config.toml
n_layer = 24
d_model = 128
n_head = 4
n_kv_head = 4
head_dim = 32
d_mlp = 512
vocab_size = 1024
activation = "tanh_gelu"
norm = "rmsnorm"
norm_place = "pre"
norm_eps = 1e-05
positions = "rope"
rope_base = 27700.0
rope_fraction = 1.0
qk_norm = true
attn_scale = 0.333
bias = "none"
tie_embeddings = false
parallel_block = false
extras = ["capped logits"]
init = "uniform"
init_std_qkv = 0.0198
init_std_o = 0.00286
init_std_up = 0.0198
init_std_down = 0.00286
optimizer = "adamw"
lr = 0.00327
beta1 = 0.95
beta2 = 0.99
weight_decay = 0.035
lr_head = 0.0119
grad_clip = 1.0
warmup_steps = 243
schedule = "wsd"
decay_fraction = 1.0
decay_shape = "linear"
final_lr_fraction = 0.0
batch_tokens = 32768
seq_len = 256
doc_mask = false
train_tokens = 345600000
steps = 10547
dataset = "wikipedia_en"
Each number is 128 + 24 x the weight over the matrix's rms, rounded and kept within 0 to 255. Layers, rows and columns count from 0. Numbers have three digits each.

# layer 13 MLP down (transposed), 512x128, rms 0.125, rows 284-309, columns 0-127
101120122115071120112135112143148128140123116132121116126169122121124134172125111150163155133139114103124162156102161097154137145086146145120147130127140161094154157123132170145187117135123102121113135105147128148135091135162171094174176148134139108103168095177134133125139133150172146111128154117132088163106135170208144105130126099135103137086038116191115110141150078117111171109167
111091133086077133098168127131083073171114131089160106135124163101154126099139165088114108114149109110113131113159182082113124126115186129170119148164139102149110163177102138122150153102129133159152181162110141112124135121085094118147143132114128136161115120164100120111116089167124164133124133096108126147093121190168113150134126165083078113160120160073138139135117146091062153108128
112118115122117088159154153138158168110153101106177129115190088108113083123113143112123103160187113136114094164150117120150127145142127157154184168119142134139166172133138178113142101108062125087116150134110132160147133173134130134146109119132094132114153071185109162146099152139125140061157109162109122145134107122048165085131187144130138144106090126161109130157116158155083167110151
104104149091194104174115157116105149134122150094118135120081129156078129126124117108163114097116145149146106164148099155151139131119093151097124152140125120073121162139107089130129061117163107097091097107125093098157108175119119117106154106151155133134159123116168061162076085074169152157163122134075113164171137125119105116136112122195090118124127135089142165121186123130142087152137
139095130147171136178086110135118142099123138158124154163110110117109120134157136145140111128139119168109140130138119153135146150141134139134113177141095149160077160120166127114132131098159094143110127131130159149096110142104125124115131134134140141162123137097111130164127114099115139090131130123154150149117166155174087103147140146150115154127128116147139090123131147153155135125151
128128128128128127128128128128128128130128128128128128129129128127127128127128128129129128128129128128127127128128128128128128128128128127128127128128128129128127130129128128127128128128129128128128127128127127128128128128128128128128128127128128128129128128128128128128128127128128128127128128127129128128127128127128127128129127127127128127129129128129128128129128127127128129128129
127128129128129128129127128128128128128128128128128129128128128128129129129128128129127127127128128128128128128128128129128128128128128128128127130128129128128128129129128128129128127128127128128128128128128128128127127127128127128128129128128129128127128127128128128128128129128128128129128128129128128129128129127128128128127128128128128128127127127128127127128128128127129129129129
128128129128128129128127128128128128127129128127128129128127128129128129129128128128127128128128128128128128128128128128128128128128128128128128129128129128128129128128129127128128127129128128128128129128128129129128128127128128129129129128128128128127127128128128128128129129127127128129129128129129128127128128128128129128127128128128128128128127128128127128127127128129129128128127
116115122135083060163155125112133107128164077136139136141118108121122181113089109165141114066165105132141153083136175145119134123133159122100095179107177119134103168149168131140141110168097093074125078132095115143148129156093129129086118110082124145169174093139156064105123141094104145087093137152113085091139122131146125148136156161109150137109132073144121137146148182106190129143126
124164104119131111146119119125151138115160129117144092138125137126117098080133104152104129160099116088136123088113156129142113136115119116143102158117111132159175110109136102181156158126117168134103128145138160129143143130126136136130115108172147115136138168090129160119133107113120129160112139121104123125114089107080119107101118149137111097104151160149139094139149149141083108135168
128127128128128128129128127128128128128128128128129128128129127129128128128128128128127128128127128128128129127128128128128128128128127128129128130128129127128128128129128127129128129128127128128128128128128128128129128127128128128129128127127128128127127127129127128128128129128128128129128127129128128128128128128128128128127128129128128128128128128129127128128128127128128128129128
128128128129127127128129128128129128128128128129129128128128128128128127128128128127128128128128127128128128128127128128128129129128128128128128127129128127128128127128128128128129128128128128129129128128129129128128129128128129127128127129127128129128128128128127128128128128128127127127128128128128129127128127129128128128127127128128128128129129129129128128128128128129128127128127
136139146125095142128146158117107123131140121154155133081096145105150135109094142102125143156183130157101130122136138065115131153103167169119104102147106121150124091147092114114153158153104144095111146151135132188111155144147158101111112096185143171127177097133119094161110134151135120071146139086100116106116125165169143077126138126123081116108095142131157157168132119092118142098165
133128105121107125125136037142146152077098125106165136132140128096125182116133152117163123000093130122157125119171148182164112139110105122125089154103127108123085123103090166161124178108160132063157143124165158139110129126126155121093099119113129151114084117149145127176144114130104109112116168121145141168128096137136149147092104135173116117148155104121181143102128151090107142134151
100158152158149126112120210092110130166128082119116161111137133147144129111138144138077051154158189148088086107155091083110142148154152130111185196166076145141130151133144109185116208190112073146111077155102105100121165158109082131122065188119139182090136184143126172119151111147133114159113086099178154104136128155176139127170140117160139089159184162055141159120113110126185092098099
121128129099125112136119137116123131127154127150110142129135121128114136122120116132136128138168138127128119103131137094139142119115141154112137135109167123121130143133125110127115135136143148121140131132142133133124140115118115110143140132126139106124142102143130146138103110093125153129107114132135121133137118105129131137134148119142129119110109141142150120140125126129118106137137
121101118152134097133133120150121165133133130112177159112175116126136087106107110120141114114137116179154133171133131139108137125153123120137113172104145139112122139124173133145106131112129146133140187103113127145086122158113108131129145126125123118158089153140102113183098134070109157167070143132130122125108121140187099142128168131103107150123134136099152158137114114130077150098117
155142068083156100188089084173149161049128127153127092131092112142176135159124176182149142100143086155096106076136134136138095105124136134151120132117143162113138179118128154053163178124101085127139160108141141124123102159165088163097172162115133110114139104185059109141174112148121165136166137178167081187151165114170102124127135154106139149125093134153179127137159106149094147089151
115156145130158117175100164131154130127123116126102136164114163139127138118098108177155090084091083173083099138134111116086130109142136116145076148122122118122116151139143098088148115080118079103150145103133169151107102160095085087114113193127148123127098132142153109123135147094141115136133130140104097162105130118096126101174108187122123132128149162111117135077115124159066151119145
165078093175096112081106158160115128119135104125124135117133156181138117140106103127128154164107126136133161148112149115135110106110130127066129150114088115137155109098153097108106170163129111148077159132126130127123137129074137126101125103110086116150176149104149137109128113124141123133106122132156161131136134134144183106121120098160141099149130110071090119109149137144127116157073
115084133113174137118122132142152135172141080114133179123145122108096178134173099152141090169118120168107122155107103082149128128111184116123115168074151128210103128180128170082129191156125156155071142127137116118094112129155117162110166145124133141092189155174111175139159144125116144111122157140111091131140119125160158111123152102120101201144079120115137164166126108122181142111154
123118089143173095137139105133144144093108103163167099178121111150153131139126097111162138120158115086084131154128120136138120103113187128100112137131184151163137123109117127118154123187072132101109160131159164088074144140098133140151171152116136110155112149156118145113109129100134162071119158152133143154074097134138143130151134135150117138141177112130101132110121169094071093114131
141111178112114080069129125098158094131133126090138132097103118106085082132114127163097137153114083155191152122150092141100106111096133159167155141126135183083092113125117088139148115128114141114161125108162111100185129123073124105129128121121116089117184135173123103139150131109109118118095147116115157089106135082115116151140102112116107124051130142103110140141137185087184114142169
128127129127128128129128127128129128128128129127128128129128127128129129128128128129128127128129128128128127128129129128128128127128128127127128129128128128128127129129128128129127128128128128128128128128128128128129127128127128128128128128128128128128127128128128128128128128128127128128129128129129128129127128128128129128128129129127128128128127127127127128128128127128128128129128
127099178093151180160080170117118170089135144132046104067110134102135174138095113131102125159142115108090126135159124132131101152154125113164114255172160078158138137050117080105128148096137124073129119158129163154126110134072158186176091198115186188133150080150118192101141124123126119135174116096155090142169108179127134065146139130124144123139143128104143125170130155101124101158082
119150123104159136180086153165091176184154098115143128128105122088108145087077161145140109060125162180140122135060121133123101171118085155115175165148138114143179067128097169184066123169112189103084092093192137137102118216125115157078093136129096152151113101083106106100164121148087146087146134107114127093160128064135128119117139171136121135119106125139149126132132121129165142109062
# layer 13 MLP up, 512x128, rms 0.139, rows 285-309, columns 0-127
205128125159171107114145106131105148145091128123093155107139159103149074107113136123106100130137142103163082103130143178151132147083119182141116143061056093122107115125159111139123119124114131090123120123144133150115167075122145124147099142079129093150106074114137159123096168104157129122119091110116125138117126155122134181120138153117172107150150103130183135127113148158172152187112
129134120144177129100117131128120101122120156098106068069139115127137116103159136121181175159087140112102125152094115075133133150113125134162164149159079156139143132173101115109080103091119119147119104099140133108051123142155142127191120079115056099155094138158109099110115147151132130135172130116147118126158146086108162076053051108120126078116174136069122169137125115178143144116128
150157131174122091095110176106134087140076124110092073092093135113197079123117143123150096116110093107126124173084129156139157115171122119127147128169102113099097122082097155120104113157132102127120145099133081143138134087111151184131149126134104123154125133073127125154155179126127144153150094115104098113098104105119166133125145125146151144142090106150143133093182086161150197147150
124147109135110129109121165109157103157099149094101140127127165133149144120089166130084120148111146114170113142150122124133118072146124134113150118109136132097120099095083178124132123165118164101175097138137106131138129076183115112155111112136156106104141156120125130077135147113116097170147146098107113137122119127100123123118104126116142142118129131121111130136101134107141153145144
129129128127128126128128127129128128127129128128128127129128129129129129129128128127127129128128129128128128129128128128129128128127129128129129129128128128127129129128128127127128128128128129129128129128128128128128128128127127128127128128128128129128129128128128129129128127128128128127128128128128129127128128129130128128127129128129128128128128127128129129129128126128128129129128
127128129128128129128129129127129128128129128128127127128128129128128128128128128129128128128128128128129127128128128129128128128128129128128128128128127129127128128127127128127128128128128128128128128127128128128129128129127128129127128127129128128127128127129128128129128128129129128128129127128128128129130128128128127129127128129129128127128129128129128128127128128129128127129128
128128129129128128128128129128128129128127128128128127127129128127128128128127128129129128128128128128129128127128128128128129127129128128127128128128128129128128127127128129128127128127128127127128127127128128128127130128128128128127128128128128127128128128128128127127128129128128127128129128128128129129129128127128129129128128129128128127129129129128128127128128130128128128129128
156157133145203175110109091134095106094075168169120073110102138112147086116147162090158192112097158150128095157109167128181134151120111128180148128116123119115121118171064081105124102180143156110122154130117112131057125110128098153164187153115120138154121140141129144131183149164123125126146114134099162145145141122107133168145121129085145107149195136126161152112121118188147132113087
113121129114171068167137091139114138150150112115135135138149115136145136114099138115133150128148136129110142097099088147127129113151088124123117149099106125135104109164118113100135095140151156129129132160095106093087127070131106144161125132141135141113100157151096128118148137090164128128171108101112141139134119128164118107154110159098151096138113120157195165113130108124153139163164
128128129128129128128128129127127128128128129127127128128128128127128128128129129128128129128129128128128128128127128129128129127129127128127128128129129128127128128127127129128127128128128128127129127127128127127128128129127128128127128127129128128128127128128128128128129129129128128128128129128128128129129129127129127128128127128129127127127128129128129127128128129129128127128127
128128128128129128127128128128128127128128127127128129128128129129128128128128129127128128128128128128127128129129128127127128128127127129128127128128129127129127128128129128127128127129128127128127128128128128128128127128128128128129129128127128128128129128127128128128128128128128128129127128128128128128127129127128128128128129127128128128128127128127128129128128129127128127128128
144123134133174113131145107117134125119097108138126125140130141149102125118155139098131123127124133100151132107170110165184144123141105135136158160104138102107139127184112135097062108094112112112126094142116095127137143115085070171166140138129100088150080131133160128096128154113146148160133101152143117107153131159117185154084134140180141095159145144127112120112138148181128115158089
129147123146163140134137102101125135147143140125127081152117117095158131074112113114113149127098117108104107158107145130099133145120170124179130146073042105106150116099158103120063111083169080089129098115107123095087132135174138100103111110123081109140094149161125156210170153134190125128149087118130144148146111121157192104104143159065156121103112118106136115104134089148150134126098
102125153144130171106156112140131116138096134157089089137059133124113092089141167121142181135075141140121107175087077166127114087139107095123153141152056141124128162140082068077102105112142182163144115085142105147056168117171132137115139121081105116122157118114096189134139140063167154180108114091119126087097091135141049199157104099068137107110171082124120123100116145176165152167098
142134120116122142091096141127178122141105136117115121134117098119140120100150129133137135133092156099131139108126125103106123090109101113104121120117108119107153151131112148173103097120123101165126117134110120171121130135121149154122158131132123123130152143116155117122182137154116120128109154111129138097100122137096116110108115092130137116118152129126109128123133133157130146125121
105146107077126100113097145131114124141122140117106146138097182105120105087137147105131142125124120099131118133148138125136149099105139172127113121112112140099121158115080149163091110107093160120129110157115130113162109110142118140126095113098120097103142125143125094092144123170127116124142088125128149148149059113040128136115114117105156096145128156150121155160123108145144092145106
133130123137109060144119176092162106140117140142144113078092093172154153116123126097155112165160124110075157099142135143109155115150153131170167137063109098104114091074179159145133108108134114120108113102121083111111179119148140117120098154109146090089123129063194167132098105113157127175112120095145152104101158096093089160144145157149153110158123116125163185140141157166171116152118
132148121137149139109130144143113137141106126139172110135126119162137099117202107136154110126149147083139142131099055139175152094189102176136129142106129135142118114067139122181100116154134134134120127121115092117122101088154167170155113095114086082131120115152102068122126145151120135141110110107107143076166106118083164128156133136155142130097132105150130176167116095165151071112134
156188124088171124165131152136126117192119104131124107156127144126168149101182145101154111126130118089159145107121087121147140110102093141116102114103108146127139130195075161130099114134154140143137166148088085135117127083160158148153162156094094131143120121107128124106130114115134144139147129099093111111194117135107112142114097177142130123127134152126155085123104091136158107149168
159128139112129146090166186121140112080131156142119105136050145135177106102044115147145152152101125070153161152127105089130110097150129091135107136173096073111091131089096121155101090090125118155123090114138131098135146088140126105112128120126167136146092133148153090114142124108151127181106099122134139127104159157099146138162129112064142135154142122147155114099145114146121102134111
154135110157106139119131127144171112098084135118098127112109096112118104120123128155117161131136127115145154149116139134113124169127154175115137160131102126152125108114151148149091111182129142087165117129097100083160120109134130109123147125104099140109096127141219099151125159134107129094109083077085136094076168092091130144126090098136151130120140114135103132146136131141143112197104
157133141151190133144161115098106151123122155119147128144161077145143120119169171112121109133110136088135062139104134153128131090137105076137109134089130136130106160138124154143117100108127135132149114164111151149072085099123106202194143144115080105123103144082140174109124139140144143170175110133088158144180082180160130160080138092115173119149104157086107136129149111138151168135128
128128128129128128128129127127128128128129128128127127128128128127129128129128128128128129128128128128129127128127129128128128127128127128127129128129128128127127128127128128127127128128128128127128127127127128128127129128128128127127127127128127129128128128128128127129128128129127128127128129128128129129128129128129126128128128127129127128128128128128129128127128127129128128128128
123161118147160152170132176135152151093086178147073069119127135166124197126128145116124090141120153148107097081150145095173167107137143136170112161122152062084138117070148106138095108096099089114070140165094175142091139074110172177207124125076118182145134122162102166075156125090171110113136122063168177114187134152133071151126112110141175089170155156112135141166154119124141161168127
140156060130088103124169136118165128069067159126147124106113091140110153138161124136121113137117133105051113153114162138152067116161162156147079139117141128098131088098140150136114091169148126133168138141092027080160100042138121159183166109118079117143110126155086148155146156093074111167140095123126143123107118124166061127120158111158159112167145119149172121093135061170156135136126